Weights of a small transformer language model.
Size: 16 layers, vocabulary 8192.
Architecture: LayerNorm before each block, no position embeddings, tied embeddings, ALiBi.
Each number is 50 + 15 x the weight over its row's rms, rounded and kept within 0 to 99. Layers, rows and columns count from 0. The size before them is the row's rms in percent of the matrix's.

# layer 12 MLP up, 1024x256, rms 0.164, rows 855-909, columns 192-255
102:39 20 50 67 88 49 39 41 57 43 75 21 64 52 40 37 48 72 55 67 40 70 70 83 56 31 60 53 22 66 48 29 36 38 48 34 22 57 51 68 71 42 41 54 51 26 40 32 57 58 08 45 61 28 60 68 28 00 64 29 51 51 51 38
098:51 44 50 60 49 49 72 26 65 44 60 47 46 53 78 52 50 46 48 56 64 70 34 57 41 60 47 23 23 36 41 57 43 44 77 37 66 62 42 54 72 70 85 54 61 38 40 47 43 60 48 72 39 71 45 49 45 41 39 42 45 66 61 52
102:39 51 63 60 76 12 72 59 59 63 82 65 54 36 77 24 60 48 37 65 18 40 73 80 54 40 47 44 64 58 72 69 34 37 16 44 58 45 51 51 60 38 40 23 61 70 42 73 20 80 45 31 70 42 52 57 48 44 51 58 41 29 25 71
102:87 38 79 88 69 41 43 60 65 50 78 11 54 58 37 56 47 35 14 63 32 46 47 51 54 62 62 44 58 55 59 40 50 60 45 48 67 49 32 49 41 51 58 40 67 55 56 39 25 16 36 55 56 43 58 35 25 26 70 58 47 64 47 20
095:37 41 72 71 63 45 60 58 53 60 40 48 54 51 71 62 46 35 53 43 73 37 70 37 39 34 69 54 40 41 54 46 37 38 61 35 50 47 49 24 50 29 54 51 60 47 57 25 39 39 47 46 91 47 30 75 64 53 30 40 50 40 46 14
104:27 30 64 41 65 57 48 52 82 74 38 49 48 59 52 54 29 69 57 68 21 39 30 49 40 39 63 44 49 65 52 06 45 58 46 50 52 62 71 45 54 36 63 30 46 45 62 47 41 49 59 49 46 22 36 25 60 63 65 49 53 49 88 57
097:70 42 86 34 30 48 44 57 74 40 28 51 56 52 66 49 40 47 29 41 78 44 42 59 27 30 52 48 27 44 48 71 43 42 58 48 17 24 59 65 37 30 39 47 74 50 34 26 45 66 57 66 64 65 52 13 38 51 49 28 41 28 45 55
101:31 36 69 36 75 47 65 70 44 60 64 44 33 43 49 44 77 21 59 51 72 52 59 66 54 61 70 37 60 65 74 80 41 61 36 64 14 25 35 40 43 25 78 48 71 49 60 46 27 09 39 40 62 62 73 43 65 69 75 63 48 39 34 58
096:39 33 56 39 53 56 54 62 99 33 49 57 51 50 48 51 31 21 39 46 32 61 52 52 47 72 33 66 30 75 44 37 72 52 36 34 46 25 07 75 41 60 43 59 70 34 54 57 59 54 50 65 81 38 27 61 71 69 55 70 36 42 58 43
114:56 45 40 61 83 34 48 46 32 52 65 35 65 42 53 39 63 53 67 61 51 65 67 63 46 46 34 53 38 49 31 48 69 65 45 36 53 52 47 48 33 29 40 46 37 47 25 43 62 57 32 58 80 34 45 56 86 62 39 51 48 38 69 48
102:56 65 52 13 17 40 99 48 51 45 52 54 39 82 65 55 37 61 77 39 32 61 44 89 73 54 46 49 55 35 50 39 35 43 43 21 29 15 70 41 44 73 34 61 52 41 37 38 50 52 58 55 53 51 27 49 58 50 49 42 63 38 46 93
106:84 38 66 59 35 36 48 53 60 56 49 51 53 40 46 70 74 63 35 58 48 54 18 33 52 36 48 46 41 43 86 41 73 47 47 55 25 50 44 36 53 36 50 40 35 54 18 76 34 33 63 46 43 53 43 47 50 69 68 46 42 64 28 43
101:55 49 48 56 58 41 37 74 53 47 60 61 36 50 46 57 41 64 62 44 33 55 60 40 60 80 51 55 52 54 58 64 26 64 59 52 77 28 50 41 57 40 73 67 29 69 31 67 53 60 30 88 53 81 48 61 37 57 65 39 24 30 42 57
097:57 75 62 37 62 77 77 65 56 50 18 65 72 18 72 47 33 50 62 50 24 36 55 37 44 44 44 70 43 51 29 24 40 69 56 76 46 53 63 62 72 64 56 67 43 26 43 39 50 63 37 46 42 61 47 39 64 44 46 63 42 20 61 64
126:62 72 45 66 58 49 17 34 59 44 54 74 40 63 32 40 56 62 55 67 59 49 75 53 71 63 65 33 40 65 62 40 66 45 34 54 26 50 55 45 50 14 44 52 36 55 45 69 52 61 50 55 42 44 60 40 39 61 38 63 54 62 70 40
088:64 63 29 33 79 42 49 22 51 36 42 52 32 41 55 49 63 36 67 36 73 69 50 57 49 62 60 64 68 55 44 59 40 33 39 43 22 50 53 74 49 61 26 48 65 48 60 24 39 89 88 12 48 53 45 34 42 50 54 41 30 61 51 38
099:33 39 36 42 52 65 61 43 45 68 50 51 55 55 34 46 17 39 70 53 39 60 48 28 44 54 24 24 43 60 70 56 57 76 78 49 52 44 51 55 69 34 41 49 35 49 39 23 42 47 52 40 53 38 47 47 49 49 89 24 53 49 62 56
108:67 29 57 51 54 46 41 62 70 43 36 13 63 58 51 43 57 50 32 62 39 35 67 57 69 42 69 36 56 61 49 37 48 65 37 60 43 34 17 60 56 54 53 68 62 51 78 37 56 53 58 45 54 05 34 73 50 66 54 76 50 29 46 36
107:57 31 40 48 56 48 58 24 41 50 67 50 58 51 62 30 61 41 39 56 48 42 09 44 52 48 58 61 38 37 67 75 54 44 39 50 55 37 67 54 46 65 30 61 50 28 50 65 36 84 40 58 26 50 51 78 57 38 48 62 42 43 13 43
097:39 34 47 28 36 27 47 51 43 51 62 72 45 59 46 31 46 49 54 69 43 65 35 45 63 41 35 52 29 51 44 43 60 56 37 49 88 36 33 34 79 40 42 36 63 44 57 52 39 41 37 44 42 38 34 18 56 32 69 64 46 47 68 12
106:38 39 60 58 46 70 31 42 39 66 44 51 55 33 32 31 42 66 41 49 69 54 42 57 29 43 51 85 56 31 35 64 65 48 34 64 44 50 62 49 41 31 57 70 64 73 24 38 33 44 59 44 36 44 42 63 44 45 62 39 41 61 58 59
097:45 28 41 36 51 30 38 61 58 67 45 31 67 22 47 52 63 51 46 73 57 74 54 66 34 72 39 14 51 39 57 56 34 34 42 48 16 47 33 56 22 59 46 49 43 60 52 52 61 46 68 78 52 68 39 52 54 83 55 63 34 26 78 46
093:61 55 43 43 37 48 35 37 54 56 22 22 30 35 46 44 44 65 82 59 66 47 33 56 54 78 72 62 24 32 34 53 49 48 58 48 35 56 50 34 49 47 53 66 61 37 42 26 63 59 56 71 51 42 73 77 46 53 57 49 38 45 69 27
111:31 48 29 28 45 41 56 14 43 31 79 67 52 52 65 50 33 51 21 58 41 14 42 75 70 54 57 42 32 59 60 25 57 36 32 28 59 40 58 28 26 54 57 43 63 17 24 73 36 48 58 37 42 60 56 44 82 51 50 36 56 58 45 40
131:32 64 21 42 56 59 40 20 33 38 53 58 58 63 45 48 16 72 35 43 53 42 43 22 56 52 68 39 70 39 46 30 41 66 57 54 56 52 33 56 29 39 36 74 50 71 50 42 32 55 46 64 52 52 53 60 44 50 54 40 52 43 46 45
102:21 59 55 32 66 60 41 44 41 70 69 65 53 73 38 48 56 17 56 39 49 28 52 58 37 72 51 53 38 58 60 29 65 36 38 35 37 49 49 78 62 64 63 39 45 53 60 23 38 45 65 49 51 46 32 52 67 71 62 58 52 37 56 55
119:17 59 67 54 43 48 46 36 54 52 27 51 40 36 46 39 37 62 49 22 61 42 59 43 81 63 40 46 58 39 32 40 73 47 54 78 62 65 68 31 45 45 47 51 57 58 66 60 38 42 31 55 65 64 42 54 23 48 57 39 61 55 59 63
106:59 51 47 57 63 51 39 54 33 48 52 38 67 34 53 68 29 32 62 24 63 61 43 46 41 52 49 65 44 45 58 53 32 52 65 64 47 46 48 73 58 62 56 80 37 49 47 35 73 56 20 55 53 46 59 54 47 38 46 62 59 38 76 56
100:49 66 64 49 92 54 59 38 61 71 66 08 50 22 74 35 65 29 45 63 55 31 61 50 34 46 24 14 28 58 39 68 31 50 41 48 55 50 51 46 31 68 24 64 49 41 45 55 49 54 60 60 39 58 46 47 43 55 35 61 50 29 43 47
094:58 44 47 60 50 43 45 35 65 34 71 40 45 49 42 20 35 53 65 57 41 67 40 63 55 60 63 54 07 56 57 44 53 91 44 67 63 45 65 54 48 62 68 19 63 31 62 33 59 48 53 43 48 23 26 39 57 46 61 47 54 40 54 76
101:56 27 66 50 69 62 53 31 36 63 57 57 32 42 65 26 60 74 32 42 45 54 73 42 35 49 44 57 47 34 73 37 17 73 84 62 34 38 28 34 54 39 79 74 57 62 31 38 57 49 51 58 70 85 40 74 78 28 26 29 44 26 81 75
094:57 63 49 47 34 55 57 29 45 54 48 57 54 29 57 67 40 37 33 70 62 42 23 80 47 39 74 41 38 43 69 49 32 80 74 35 50 68 46 34 59 75 43 60 39 51 30 49 62 66 43 41 87 58 55 51 47 36 41 53 59 49 54 46
105:57 44 14 36 47 52 62 11 55 22 52 51 48 65 59 40 35 69 35 35 63 41 91 63 60 46 31 62 44 48 58 55 72 53 57 84 32 25 67 45 65 43 71 48 48 53 46 80 44 21 50 77 44 56 51 48 25 60 37 50 50 44 66 11
100:44 48 41 51 50 59 54 55 38 69 49 59 50 54 50 51 33 58 62 49 79 60 56 63 61 39 67 50 81 34 43 27 39 74 65 42 63 53 31 80 08 69 49 63 72 51 53 62 65 46 54 46 59 57 39 42 52 33 70 46 42 44 65 49
097:48 36 58 45 28 62 39 44 34 37 51 45 50 64 59 45 56 63 48 62 37 39 71 50 44 56 38 42 65 61 45 24 22 56 52 44 54 49 73 57 44 07 50 64 67 58 45 48 67 41 65 49 66 43 60 31 58 35 48 62 79 27 67 67
109:35 57 31 36 42 35 32 32 36 66 47 44 37 54 50 46 56 07 15 41 56 43 32 61 63 33 37 57 39 28 31 71 69 34 58 63 42 34 57 28 65 69 32 93 58 59 44 68 73 70 46 28 40 48 80 42 70 59 76 34 21 74 77 61
097:47 36 56 63 48 32 45 61 54 55 31 60 63 61 73 71 32 53 43 73 54 66 68 64 66 27 43 72 59 31 61 50 59 38 46 54 65 62 24 48 51 41 49 44 50 53 53 52 28 50 66 52 43 43 80 49 46 30 37 65 38 27 25 40
102:69 50 59 37 63 61 36 54 30 76 48 58 36 55 64 37 17 62 69 38 14 71 51 56 57 38 64 23 37 60 28 46 44 54 44 47 42 37 31 41 33 48 27 37 51 71 45 58 65 51 47 57 47 87 33 61 53 60 44 54 53 60 29 43
099:70 55 51 58 45 23 60 17 61 80 39 86 63 52 41 13 45 56 51 56 11 60 81 43 32 51 85 57 50 36 42 63 62 45 54 46 52 58 22 46 48 43 34 39 72 57 37 61 44 53 45 50 52 60 78 45 48 28 75 40 50 40 44 47
100:62 62 70 62 57 48 40 36 46 39 21 64 63 43 27 29 70 64 42 23 53 65 53 26 52 48 65 49 44 51 62 45 29 60 51 49 39 61 57 41 27 40 72 32 57 26 52 60 54 36 36 62 67 66 54 29 40 66 78 56 46 40 62 60
103:26 36 61 41 52 40 55 46 48 49 25 56 14 66 59 26 56 59 71 36 51 54 62 46 41 81 43 63 30 35 53 44 19 43 41 59 49 34 18 39 63 32 63 15 60 55 53 66 28 44 57 56 64 44 58 46 48 56 63 25 76 57 42 68
101:48 75 38 49 53 49 61 59 42 47 35 69 60 78 61 48 48 43 52 75 52 18 43 90 68 50 44 31 65 56 42 44 60 38 43 49 27 31 58 06 30 56 57 63 49 41 20 65 65 47 57 45 44 62 59 63 33 35 62 32 77 31 37 64
093:26 32 34 25 72 70 69 41 57 63 57 79 18 51 47 77 68 58 64 36 61 43 62 62 36 44 36 42 22 56 29 49 34 51 46 76 52 34 51 42 30 43 51 62 47 56 69 40 57 23 52 71 64 56 44 60 58 48 56 22 29 28 60 63
103:60 47 45 13 61 49 48 39 31 56 30 37 36 73 57 33 26 43 66 86 40 67 65 58 66 44 76 53 59 64 33 61 55 46 41 51 63 49 33 23 43 63 38 71 49 50 36 35 61 56 36 59 21 70 48 61 67 61 55 59 67 82 61 70
094:45 49 35 44 42 47 39 41 40 79 50 20 56 41 46 40 34 72 27 70 61 64 45 74 58 53 44 55 70 56 38 65 51 41 51 49 67 57 55 50 39 36 50 46 70 34 68 48 72 62 25 50 48 52 55 24 47 59 75 90 47 31 32 69
095:84 51 74 41 46 42 44 32 24 82 50 85 74 68 47 30 73 36 55 65 55 57 62 42 68 28 38 74 23 65 52 52 83 10 77 46 34 62 67 49 43 48 41 72 62 43 46 36 35 48 42 37 38 21 57 56 47 37 65 63 43 31 40 40
100:48 33 54 54 51 58 40 44 38 70 47 46 32 49 41 61 47 73 53 56 41 84 52 25 68 45 47 62 40 60 29 52 60 59 22 50 47 64 46 26 51 63 39 45 47 35 67 55 65 52 60 64 28 52 64 22 48 55 56 46 22 42 45 38
107:40 49 30 42 51 38 46 46 27 41 39 34 29 61 76 18 75 80 58 50 47 33 75 41 44 52 29 65 67 39 82 39 52 61 42 52 21 62 45 55 56 17 64 37 68 62 66 80 47 67 37 23 37 58 64 43 52 73 32 48 62 54 55 70
112:55 36 62 41 75 45 39 41 63 51 28 87 55 73 83 44 28 63 84 60 40 56 72 67 68 20 50 82 54 56 72 44 28 68 47 70 37 38 62 38 35 50 41 49 45 43 82 54 39 41 50 50 34 42 42 52 28 71 63 41 55 65 68 59
096:48 36 59 29 23 30 43 58 36 42 69 61 47 54 45 57 68 95 12 42 65 50 56 46 57 57 40 48 59 74 42 48 71 58 55 65 76 44 49 54 05 34 53 61 80 52 49 50 73 54 02 24 50 37 67 55 55 59 32 59 61 24 85 48
106:72 54 66 60 58 48 35 41 42 53 54 60 28 57 45 32 40 53 47 70 42 60 63 65 38 71 47 25 18 37 48 42 44 69 62 47 52 29 43 60 34 56 30 33 24 38 58 49 77 36 44 64 28 27 85 39 65 39 63 58 49 52 83 68
100:18 57 70 26 48 29 48 31 18 56 42 66 35 51 55 55 83 43 51 61 71 41 81 43 76 44 43 44 49 63 35 51 60 98 55 62 72 56 57 57 44 75 52 38 49 53 39 31 45 43 49 61 59 28 70 48 45 59 55 56 57 62 32 45
099:65 37 54 34 59 78 67 62 48 79 53 75 67 45 54 47 47 58 55 16 80 63 36 67 68 61 52 46 58 45 70 45 54 84 33 38 57 63 59 27 23 49 53 60 19 47 51 54 54 40 59 66 47 38 60 59 33 65 42 21 27 55 40 43
096:46 27 43 53 45 71 57 47 50 58 35 45 40 39 61 54 44 57 59 58 45 56 48 46 35 58 71 52 62 29 47 67 45 74 82 38 58 47 31 52 35 49 41 63 49 56 54 69 51 54 21 25 60 31 20 37 58 73 45 66 47 65 41 41
101:52 36 28 50 55 31 42 45 49 44 51 25 57 60 43 55 28 69 22 41 28 46 38 58 60 21 43 54 59 35 30 55 52 49 53 65 57 81 35 59 30 60 59 57 40 37 43 26 41 54 83 65 78 51 96 39 30 58 54 72 42 68 60 50
# layer 12 MLP down (transposed), 1024x256, rms 0.0914, rows 855-908, columns 192-255
102:68 48 58 42 36 58 39 78 48 44 43 55 47 35 72 57 49 41 66 41 35 62 70 48 65 22 56 56 46 43 41 23 33 51 39 65 42 64 37 63 65 17 33 42 62 23 25 29 60 49 65 44 47 39 71 52 47 60 44 35 38 44 40 35
098:45 61 53 29 32 51 40 50 49 44 49 58 61 16 49 45 54 47 66 40 51 75 64 58 47 35 62 54 27 66 45 38 53 38 47 69 71 52 53 31 56 40 34 60 31 57 56 77 77 38 43 30 42 67 42 54 59 51 55 46 24 52 67 65
105:47 58 38 67 26 54 27 53 57 27 23 46 29 64 34 72 49 54 45 52 53 40 47 50 34 44 36 53 58 53 42 36 59 36 74 58 55 69 73 44 43 23 31 48 48 47 53 41 35 35 47 29 53 76 56 43 53 59 40 31 29 54 50 51
095:42 95 35 46 56 39 64 63 49 55 76 62 30 44 43 52 35 45 58 62 58 35 43 50 25 35 48 47 62 21 63 48 72 41 37 46 33 33 65 54 50 64 30 73 34 74 47 48 46 48 48 48 45 68 31 47 54 69 38 53 58 65 69 29
097:58 51 50 64 92 57 10 58 72 56 27 71 20 45 64 57 26 76 39 40 42 62 48 35 63 49 42 36 61 37 57 69 24 40 47 58 64 56 59 63 46 43 51 58 66 58 50 34 43 57 41 68 44 63 46 30 21 52 67 44 16 26 53 46
093:31 48 53 33 52 56 44 88 25 57 70 45 65 38 48 34 55 40 61 44 52 55 48 34 35 56 39 58 41 24 47 62 76 50 47 26 38 37 33 58 69 57 41 62 39 43 51 63 40 38 49 62 56 75 62 48 60 25 27 49 54 35 62 47
088:45 40 38 41 50 33 53 11 22 60 78 51 45 77 71 54 48 49 42 44 40 49 45 27 31 36 54 31 63 47 78 48 61 25 40 58 42 67 36 40 51 53 56 63 25 43 65 62 68 47 56 37 30 51 48 40 56 52 65 54 55 42 47 57
096:51 55 28 69 35 63 39 26 54 61 42 40 44 46 66 30 37 59 36 59 37 40 74 62 52 29 52 55 63 52 09 39 53 46 22 43 70 50 50 36 45 60 44 26 63 55 44 58 42 61 56 34 43 25 33 79 37 51 51 43 67 82 64 72
098:41 37 55 65 58 68 52 51 42 87 24 48 61 74 47 49 38 45 50 59 27 76 72 64 64 31 59 35 60 40 79 55 41 69 45 79 38 31 58 44 40 67 51 25 87 77 41 22 75 56 49 47 35 65 68 69 26 44 40 56 50 51 38 50
130:56 46 47 59 57 31 39 37 31 53 69 70 62 38 64 57 35 67 55 72 63 58 64 54 38 57 35 44 57 47 46 24 50 48 65 40 30 49 34 57 33 31 57 55 15 44 66 38 53 72 49 27 60 50 40 48 39 51 49 38 43 36 77 52
097:72 36 40 56 69 55 49 11 53 68 30 44 62 47 32 61 69 41 51 33 51 54 62 52 45 53 40 44 31 79 26 33 45 44 51 24 50 63 82 27 55 65 70 42 18 61 55 53 81 67 65 55 74 63 33 69 56 45 56 47 26 61 63 41
103:72 46 56 53 44 47 72 61 52 29 46 56 58 56 41 12 25 64 33 67 60 46 33 32 41 27 54 67 72 35 34 64 73 50 63 45 46 58 47 42 54 34 50 48 50 32 53 65 45 48 27 66 70 42 42 43 50 38 38 60 58 53 53 55
102:59 23 51 27 21 41 42 57 76 47 37 62 73 38 33 41 37 52 67 60 42 32 63 44 31 64 50 44 53 50 60 45 49 34 34 47 53 99 53 46 46 55 66 28 48 43 30 52 61 65 22 58 51 28 32 63 51 46 56 50 16 23 46 56
096:33 63 56 42 37 68 55 27 59 50 50 26 41 63 55 39 73 49 29 59 38 57 63 51 22 44 76 41 25 50 43 23 67 50 53 52 41 46 49 56 29 63 59 54 72 57 47 70 58 27 50 20 87 37 26 54 48 51 85 61 54 70 46 39
121:57 52 63 54 43 54 42 45 68 36 43 59 42 34 33 25 49 68 81 42 39 42 53 66 58 31 47 82 57 55 74 27 56 78 49 35 54 66 39 35 41 53 39 51 58 41 55 69 47 54 40 78 64 79 35 64 50 53 66 40 33 47 42 51
101:41 80 61 56 38 26 41 63 58 31 48 57 69 67 45 45 13 50 71 30 41 48 50 49 58 64 43 31 49 27 61 42 83 68 55 52 61 54 39 43 70 48 41 47 45 55 11 39 63 27 31 60 72 46 45 81 38 84 47 99 46 48 82 36
094:53 69 39 68 52 39 44 25 56 78 26 71 39 32 57 78 50 46 60 54 60 23 66 48 45 34 67 60 64 55 37 41 73 22 32 35 69 35 60 49 24 49 41 53 91 44 63 47 19 53 48 49 33 56 55 74 42 50 34 48 41 38 29 58
100:24 47 62 53 43 41 42 56 61 48 77 66 48 84 63 45 88 44 51 45 36 40 52 18 67 58 24 58 56 17 78 38 46 53 57 47 99 42 51 75 42 80 54 60 57 53 55 63 54 32 36 46 34 48 44 71 50 32 43 32 31 55 48 62
101:51 85 66 45 49 39 59 67 61 56 48 53 48 29 70 48 55 77 51 13 42 40 55 39 35 60 58 41 32 59 70 24 27 33 75 47 59 43 45 94 52 51 48 76 37 69 34 67 28 49 49 74 34 21 45 33 47 44 26 56 27 46 52 55
094:54 45 59 61 63 39 55 56 69 76 55 46 67 42 26 66 36 65 44 64 16 41 31 52 47 48 53 48 39 55 46 57 57 39 33 73 71 53 53 76 39 67 42 62 62 42 56 46 21 65 56 57 34 43 35 62 41 67 13 49 53 35 54 64
100:59 37 34 57 46 67 67 50 50 57 46 46 30 52 72 26 41 63 65 45 52 56 54 37 66 68 43 42 45 72 54 44 29 64 50 24 42 43 33 76 20 67 48 51 39 31 59 63 67 51 43 57 73 56 32 61 50 50 54 20 59 66 39 48
098:63 52 61 18 30 32 59 36 38 58 48 31 72 45 80 48 40 52 77 57 37 37 65 63 35 57 65 45 37 80 35 79 69 45 42 63 33 27 68 78 63 48 60 25 50 62 47 29 42 33 79 58 51 55 35 63 81 63 32 53 50 26 47 28
104:58 45 68 52 40 67 61 55 61 69 35 47 43 55 82 36 65 72 57 27 40 27 63 63 70 23 41 47 32 61 63 70 45 65 64 43 37 51 28 67 57 36 60 52 74 45 43 70 40 54 44 53 54 81 50 63 45 71 48 55 46 50 77 57
106:44 75 71 59 65 43 74 48 60 34 38 59 39 56 62 66 75 50 35 47 51 41 35 69 61 55 42 35 45 26 42 44 54 28 37 56 52 38 67 35 27 51 39 30 20 48 68 67 57 39 64 28 19 49 59 46 37 57 43 56 59 25 42 63
158:39 56 31 84 52 66 34 55 55 17 53 42 55 55 53 30 45 53 60 48 28 50 69 64 63 46 60 59 38 58 41 53 73 46 68 55 35 28 59 20 42 27 61 40 55 52 74 55 44 48 59 63 88 52 74 82 59 63 72 34 40 42 59 41
097:74 69 82 74 42 67 54 76 44 52 37 40 52 18 49 45 36 81 44 41 47 18 55 39 55 44 38 62 50 40 64 34 59 27 63 39 24 51 25 51 52 45 36 73 67 82 76 64 30 56 71 59 49 36 53 52 32 65 52 58 46 67 71 47
135:44 65 60 49 64 27 53 40 30 47 46 62 39 80 73 37 29 77 37 17 61 38 69 63 47 26 47 54 50 43 50 63 46 53 54 55 64 66 42 64 46 46 57 46 50 80 39 31 38 70 63 57 63 30 35 40 46 53 52 63 51 61 54 57
101:33 52 47 69 45 64 49 45 50 61 65 56 39 42 42 54 63 55 48 51 34 61 25 54 53 63 58 68 48 50 70 49 56 52 21 24 38 28 24 61 45 61 61 65 74 45 56 69 46 57 48 62 30 67 65 39 61 69 39 56 65 69 40 25
091:62 54 37 38 42 62 75 33 57 48 52 32 56 56 14 57 70 58 74 52 47 61 58 44 56 49 46 57 65 72 36 31 56 54 81 16 37 59 67 54 51 40 61 31 54 60 51 63 67 50 65 64 67 52 37 59 45 39 58 72 52 34 52 40
097:34 70 58 68 40 42 59 53 25 29 54 42 54 47 57 39 62 55 51 45 41 51 67 47 61 51 57 70 61 74 65 45 45 26 49 29 44 66 49 47 52 64 66 47 71 56 47 38 62 34 47 53 22 63 29 64 39 46 10 46 45 73 55 58
101:60 52 41 40 60 30 51 77 65 51 46 31 37 62 46 65 61 60 55 61 56 43 21 82 50 42 36 34 63 71 37 57 48 50 46 20 56 71 36 39 37 46 55 43 51 85 56 64 33 47 56 50 46 31 47 36 41 58 33 75 72 72 50 44
092:69 51 67 69 61 47 49 57 17 65 53 49 54 72 39 31 69 48 57 40 47 70 46 56 38 60 70 61 61 40 26 69 66 50 54 77 65 24 36 33 65 38 73 51 66 43 40 24 38 55 36 46 65 63 28 40 65 46 65 59 54 63 57 67
095:63 72 45 54 29 76 45 37 56 70 42 64 45 49 25 61 23 40 30 50 30 42 79 65 72 55 49 54 63 46 71 46 35 59 40 39 48 63 59 50 59 48 57 34 31 71 53 38 35 64 56 36 66 37 64 55 27 35 91 76 51 54 33 74
093:32 75 44 38 36 49 61 56 68 32 42 20 60 40 63 51 45 58 57 33 70 59 33 38 65 44 34 62 53 47 68 45 48 52 86 40 65 58 56 72 49 67 50 30 59 73 52 39 59 40 44 64 57 71 52 41 40 47 47 57 56 18 22 61
108:47 42 56 45 50 34 46 33 36 73 60 38 63 64 26 62 21 58 49 51 45 78 68 49 40 70 53 69 09 35 67 32 74 42 76 24 61 44 65 46 51 69 71 46 64 43 28 56 57 32 34 67 51 24 75 58 53 52 52 44 46 54 65 40
095:56 50 37 69 45 60 42 57 44 42 60 52 61 57 41 64 32 59 58 55 51 39 41 39 32 46 28 24 66 50 51 49 41 41 54 43 71 81 44 40 06 74 71 64 53 47 47 45 43 41 38 26 59 45 59 31 30 59 48 55 59 27 33 61
101:31 55 56 49 35 71 79 34 64 34 72 30 13 61 58 33 67 19 53 64 87 35 41 36 77 58 40 68 47 57 51 43 46 79 42 23 36 45 35 43 55 36 74 71 34 67 68 52 58 42 39 40 61 15 46 56 56 63 43 40 40 54 34 41
102:62 52 65 76 52 37 35 34 64 33 33 44 77 51 36 65 68 75 54 46 57 39 51 64 38 39 12 50 53 35 27 57 28 33 50 51 12 52 33 59 30 42 56 68 49 52 21 63 57 44 66 80 67 69 37 51 36 55 40 29 51 67 27 31
101:41 64 70 40 14 73 40 48 55 55 62 67 20 46 40 46 72 30 46 55 35 74 70 40 22 50 59 77 71 43 65 54 35 41 44 28 53 26 57 24 62 40 56 76 30 56 49 68 28 53 35 84 35 54 53 67 50 60 59 65 49 56 54 54
091:66 14 41 61 63 32 62 47 50 55 52 52 47 38 44 67 69 27 47 30 47 30 45 33 41 46 58 54 42 45 42 50 73 38 39 20 74 45 68 80 63 52 40 58 58 57 66 56 66 38 57 44 15 39 77 49 46 55 19 44 43 55 42 82
105:54 30 59 60 46 44 63 45 46 64 47 67 54 56 38 39 49 49 61 49 15 60 57 54 53 30 39 58 37 72 58 54 36 53 46 33 46 56 24 61 51 65 58 70 54 36 55 62 55 74 46 26 35 64 48 25 60 32 35 61 84 88 13 41
101:63 40 64 69 69 39 57 49 49 56 75 65 51 49 50 45 29 28 35 81 36 60 60 43 35 71 72 67 47 37 58 37 51 60 44 13 43 39 63 44 47 44 52 48 68 26 57 77 20 30 62 53 44 42 65 26 52 68 52 58 34 45 75 36
092:57 41 46 56 62 31 70 32 52 46 41 43 73 41 63 42 32 51 42 73 44 34 74 44 55 35 62 59 49 50 66 78 61 37 39 37 51 59 60 35 39 77 58 61 45 50 37 71 29 76 40 43 72 58 54 60 52 40 68 38 53 76 53 26
102:41 54 76 59 21 62 67 63 68 67 62 62 77 32 53 49 40 56 17 40 42 64 34 66 44 34 46 57 38 38 45 50 42 41 56 50 17 62 71 32 69 65 46 63 75 41 70 53 58 55 57 37 43 40 66 25 68 67 72 41 13 61 47 45
121:23 59 34 48 34 67 45 56 32 60 75 51 36 62 57 25 54 45 57 67 41 33 55 39 44 56 37 54 52 57 53 51 60 57 55 45 70 37 28 30 52 54 46 45 34 54 73 49 31 41 29 33 61 46 52 26 88 38 43 50 63 30 46 52
092:38 81 58 50 59 66 61 52 55 56 46 49 48 60 29 29 35 59 77 34 35 42 50 35 25 49 58 30 49 26 57 45 49 46 45 75 70 59 78 57 21 66 64 26 23 54 90 68 93 45 40 52 35 34 45 48 80 63 36 34 58 47 25 44
103:69 73 34 54 46 80 31 72 47 40 43 34 38 76 60 36 36 56 31 18 63 34 48 33 30 55 34 63 23 44 49 43 61 40 45 59 39 70 52 55 25 44 61 47 49 34 31 64 73 69 53 59 46 64 54 64 64 57 75 27 45 38 52 39
110:50 49 44 23 52 32 44 43 54 30 86 30 58 45 49 43 80 46 60 56 55 41 46 23 52 53 46 71 64 30 62 63 43 64 37 44 51 78 57 60 67 22 56 43 59 49 60 49 53 59 39 44 37 26 55 48 59 57 23 61 81 42 35 55
112:59 50 44 57 43 39 49 47 67 44 53 24 46 47 58 71 76 38 37 59 36 58 76 36 58 73 55 38 46 42 52 74 54 37 30 55 67 47 37 33 23 18 67 51 54 49 38 65 39 43 72 33 41 47 65 38 76 40 44 39 33 42 52 23
102:30 63 58 64 41 63 51 60 48 67 51 49 46 40 40 75 10 58 61 59 10 78 48 32 53 52 70 55 35 32 79 61 56 48 33 50 64 46 59 47 43 49 59 34 63 52 28 32 56 42 52 71 54 70 58 43 57 51 54 44 20 41 59 49
106:61 46 34 30 31 69 61 67 83 71 48 73 42 17 43 74 54 41 35 24 68 45 43 33 54 37 56 64 54 53 38 54 44 45 42 62 23 36 52 58 49 48 51 68 51 56 36 52 55 47 61 40 54 62 79 13 44 46 45 17 63 49 29 51
099:56 31 28 56 36 77 64 61 40 46 46 51 17 61 15 47 47 57 59 69 49 60 43 43 72 53 58 41 42 43 55 43 43 41 44 39 09 53 55 49 52 59 50 40 53 54 45 42 56 40 47 72 60 45 41 81 57 44 46 39 49 49 53 57
098:42 42 61 46 24 66 33 27 79 38 48 25 52 77 56 59 72 66 49 59 35 51 69 32 46 55 39 49 45 56 53 53 72 16 55 68 44 66 34 51 35 59 42 48 38 48 45 58 63 58 20 61 59 50 59 48 41 43 53 71 64 44 58 35
094:55 49 61 52 58 50 24 45 48 43 35 57 53 46 35 44 37 49 50 56 26 41 63 60 38 41 40 19 41 43 46 45 69 33 48 48 14 44 46 59 51 75 41 71 56 22 64 50 55 66 26 82 05 69 68 63 55 67 63 32 45 63 60 62